Part of a small language model's weights: rotary positions.
Each number is 200 + 20 x the weight over its row's rms, rounded and kept within 0 to 999. Layers, rows and columns count from 0. The size before them is the row's rms in percent of the matrix's.

# layer 5 attention output, 192x192, rms 0.0948, rows 145-191, columns 48-95
103,196,177,202,221,211,203,185,206,213,178,205,213,219,195,191,193,184,183,184,193,216,233,228,184,193,185,153,230,170,185,157,164,210,209,192,186,200,188,210,177,240,220,230,200,202,222,185,224
104,215,206,191,211,195,220,217,186,209,196,204,181,180,201,200,197,204,185,194,251,224,201,172,207,166,216,205,189,221,173,212,209,203,205,198,247,228,215,195,219,187,200,223,191,212,200,168,204
104,218,255,207,217,247,221,224,195,216,229,145,189,169,222,236,222,251,217,168,243,191,180,237,167,194,140,214,245,193,187,186,187,210,206,195,222,183,247,213,189,252,203,220,206,175,225,190,201
102,208,215,196,168,212,200,212,204,196,205,183,196,178,222,186,201,242,214,195,216,204,192,224,201,206,184,205,171,200,200,213,208,212,202,202,173,173,212,219,205,206,196,196,226,184,229,203,213
083,160,195,189,200,180,218,219,207,183,221,192,216,203,173,198,201,212,152,250,203,225,225,241,208,223,225,218,185,251,176,242,196,227,216,195,178,229,210,188,221,162,200,207,229,216,225,180,204
095,221,207,198,195,174,190,197,190,222,195,213,186,197,204,207,190,188,198,244,171,197,188,191,191,192,213,176,152,197,221,198,214,193,167,191,203,216,196,181,201,190,236,207,201,228,201,195,204
117,197,168,195,206,226,232,146,201,207,175,222,194,186,152,179,221,219,204,196,206,219,222,216,240,232,199,195,179,199,199,225,214,196,237,232,176,184,195,204,217,183,185,175,185,208,214,209,234
092,218,187,194,211,181,185,196,195,221,199,221,173,205,184,194,155,188,220,202,160,188,210,175,233,196,190,191,192,206,246,213,224,176,203,221,205,202,212,203,229,197,204,176,176,253,184,195,173
093,222,182,192,232,181,207,216,195,222,222,198,182,191,215,198,156,160,177,192,202,201,235,188,200,190,208,196,219,222,180,189,197,173,179,205,237,230,225,181,209,197,200,218,208,190,201,194,174
079,208,172,227,232,245,203,187,210,215,201,216,199,200,195,202,176,214,189,189,241,240,195,188,232,215,254,214,161,184,200,189,189,189,220,190,201,201,161,204,211,178,190,223,183,201,216,172,242
105,212,229,194,194,225,224,213,173,195,189,175,196,177,206,201,237,167,194,242,206,178,191,181,196,218,216,182,199,212,210,182,236,201,169,193,227,196,199,183,184,203,201,183,196,138,198,206,220
096,197,192,218,212,202,203,194,223,201,197,196,218,208,207,195,201,209,212,169,206,186,206,199,175,175,190,196,224,165,200,159,198,180,169,198,196,196,178,217,173,235,222,218,201,171,196,222,205
087,187,178,204,166,175,200,201,226,196,175,193,234,199,214,195,189,197,217,204,202,198,203,191,208,205,189,212,215,207,213,205,215,230,189,216,183,175,212,199,198,217,218,192,184,189,212,236,172
098,232,152,216,180,157,169,197,209,168,224,205,227,214,185,178,226,187,204,178,212,209,209,183,217,185,209,211,210,202,168,217,202,221,211,211,187,193,200,179,206,178,200,185,194,168,213,222,181
095,207,209,214,246,219,218,214,198,225,206,181,202,210,221,216,197,215,203,211,222,203,198,175,187,194,219,235,208,185,220,194,208,181,183,164,225,201,196,210,190,202,239,214,192,183,189,216,164
105,197,170,209,199,175,203,181,203,205,187,226,201,219,220,212,170,199,214,220,190,186,207,201,179,188,162,186,204,192,217,187,190,181,180,206,219,184,240,213,202,235,218,188,201,201,209,200,180
112,183,199,175,180,212,220,208,190,186,212,175,212,165,207,169,206,221,195,232,210,211,211,192,237,220,213,201,190,227,212,222,224,221,212,212,246,198,237,206,231,192,178,169,183,163,240,179,199
100,177,218,199,204,235,178,201,212,192,190,186,211,213,184,178,235,236,188,222,180,184,193,226,179,210,204,180,196,218,196,203,216,219,217,201,186,185,184,188,180,199,184,192,228,171,187,187,239
104,222,209,167,195,214,252,192,171,178,246,175,201,177,179,192,222,140,185,191,180,199,192,230,192,209,196,179,187,220,188,188,196,212,178,213,213,219,208,164,204,178,174,215,197,200,191,187,199
099,223,219,197,191,209,177,213,186,194,217,183,202,206,220,191,204,167,175,221,196,224,202,205,195,201,246,195,199,207,189,173,190,208,211,151,222,233,191,179,195,170,204,214,187,189,183,179,207
099,177,201,205,186,256,212,182,209,178,190,189,231,215,213,173,229,198,202,200,204,198,173,182,198,195,206,191,182,197,216,195,215,201,231,195,206,200,192,176,187,204,180,207,187,204,168,186,222
110,188,192,205,226,146,188,201,206,203,208,205,215,236,195,207,147,217,185,257,205,211,209,183,237,268,203,225,176,213,258,206,230,206,183,216,228,192,206,206,230,207,204,185,161,197,228,189,187
110,206,230,216,189,238,187,197,227,189,209,173,202,177,222,210,221,218,216,212,184,178,155,192,183,214,184,208,192,205,224,216,198,210,221,188,209,196,206,224,194,194,190,191,217,234,183,189,204
078,148,190,210,194,186,186,203,202,217,164,220,215,226,180,201,164,191,181,228,187,181,207,187,195,211,221,190,192,197,234,201,222,177,171,181,209,230,185,210,189,205,221,205,209,235,173,213,192
082,194,229,198,178,217,201,194,206,160,263,164,210,201,226,186,228,165,180,188,165,202,215,236,182,200,192,172,191,222,171,198,180,204,200,232,182,212,201,151,205,174,158,195,221,184,198,189,206
097,213,207,212,184,222,220,188,203,211,175,190,213,200,210,228,207,183,204,181,175,175,205,224,178,186,193,170,209,213,165,193,194,200,216,194,176,204,212,178,181,189,182,197,228,194,182,213,216
121,173,174,208,191,206,171,211,208,221,147,242,182,212,203,173,162,246,235,190,170,186,213,209,234,203,170,188,210,198,211,228,210,229,218,249,181,149,208,216,218,212,184,152,191,186,224,208,219
104,214,192,192,182,182,201,194,173,198,216,203,214,196,215,200,201,189,160,235,173,233,200,208,236,209,246,190,171,211,206,211,186,202,227,191,182,230,159,196,223,158,188,191,202,246,201,174,226
089,217,152,194,195,188,197,199,203,197,197,228,195,193,187,185,178,209,213,204,197,183,197,177,202,183,216,200,184,201,220,213,221,199,187,193,204,204,201,205,204,202,226,201,185,227,178,214,186
128,185,190,191,173,213,195,158,218,183,187,210,213,227,196,197,190,215,177,217,172,209,232,238,202,231,198,201,195,209,203,214,202,221,225,209,158,192,197,197,196,202,204,196,234,187,215,212,213
116,157,233,160,164,189,210,224,177,175,181,182,206,178,170,237,206,178,220,194,224,175,177,169,220,211,205,218,216,181,218,177,235,193,171,226,225,194,196,188,196,214,194,194,148,156,200,227,204
097,175,179,188,209,167,198,206,204,230,165,240,171,192,152,197,176,198,220,176,176,195,209,154,211,171,173,189,218,217,196,218,187,192,221,213,181,180,205,228,226,214,202,168,210,228,181,199,173
097,189,188,211,190,208,188,184,187,191,174,234,187,229,198,203,203,223,221,193,177,189,203,197,216,234,187,193,172,171,236,210,219,167,206,230,186,173,199,211,207,198,195,168,192,199,186,226,202
111,229,205,207,207,210,160,213,200,220,215,198,188,202,242,161,178,168,182,207,201,198,202,235,173,207,188,180,217,206,193,165,182,206,178,224,214,212,206,173,179,220,205,227,186,201,199,185,184
098,190,200,202,208,230,221,190,192,203,190,190,194,177,201,212,202,202,200,216,191,197,213,220,215,189,210,168,179,173,202,187,185,206,221,191,204,190,195,195,189,200,213,200,210,172,203,191,241
102,172,212,209,159,227,187,171,208,171,220,200,210,207,201,176,218,184,192,199,180,229,204,181,209,211,241,181,112,218,168,230,190,209,239,202,169,205,169,170,211,141,175,201,229,220,181,187,221
104,218,216,190,222,211,172,198,196,204,217,198,190,193,193,214,202,197,225,148,209,194,239,193,163,162,173,179,230,184,149,160,163,179,189,198,200,176,209,195,177,232,202,219,234,167,205,202,191
088,236,184,195,219,161,204,186,190,196,219,206,196,197,198,216,204,210,237,197,194,170,219,185,188,210,150,200,236,191,223,186,218,173,161,218,233,175,232,212,198,244,210,184,189,194,197,230,178
113,177,176,203,178,174,198,180,202,192,176,213,205,206,195,212,187,239,261,188,170,166,182,174,216,194,172,186,160,174,236,224,224,174,191,208,192,162,204,232,209,211,209,151,224,212,206,227,218
084,244,188,194,240,199,211,198,193,238,225,193,196,199,224,199,175,210,190,189,204,198,195,220,195,207,195,193,204,165,205,181,186,209,200,198,194,194,190,215,176,213,206,204,205,194,189,210,212
092,195,176,208,225,159,176,191,222,195,240,205,208,218,194,186,187,213,207,199,187,196,194,201,237,212,209,221,202,183,229,210,210,200,210,203,178,188,189,204,213,194,197,175,183,204,202,216,198
093,195,180,183,175,186,208,197,190,200,178,222,202,203,174,229,191,214,209,167,168,191,211,192,180,209,186,179,208,169,188,166,178,166,168,207,185,180,190,237,196,215,215,187,206,208,200,220,192
090,196,178,213,206,182,172,181,200,198,199,233,188,210,196,190,166,190,195,193,193,189,198,179,198,169,225,201,195,191,169,183,191,199,165,185,191,204,176,195,183,192,224,206,210,161,199,216,194
091,184,216,188,187,204,252,205,185,185,224,201,212,200,225,217,200,186,212,164,182,194,161,210,193,174,210,177,183,190,185,191,172,211,211,177,187,191,184,189,188,182,172,189,204,207,178,192,238
082,202,180,220,182,190,171,205,220,178,205,214,202,220,224,186,188,216,263,163,221,172,189,153,177,176,184,186,170,156,215,194,218,164,194,187,216,171,213,204,172,230,229,217,206,209,198,218,230
111,213,206,171,194,238,185,181,184,208,215,194,176,191,188,157,191,223,183,168,204,212,253,218,190,181,193,175,237,190,166,185,149,165,232,193,201,188,197,218,194,224,205,208,220,193,206,181,220
110,193,186,196,206,214,225,198,190,215,180,203,197,178,217,211,200,191,209,190,193,171,180,221,190,176,176,184,225,176,196,164,207,210,163,213,204,191,183,190,177,237,210,214,194,152,198,223,212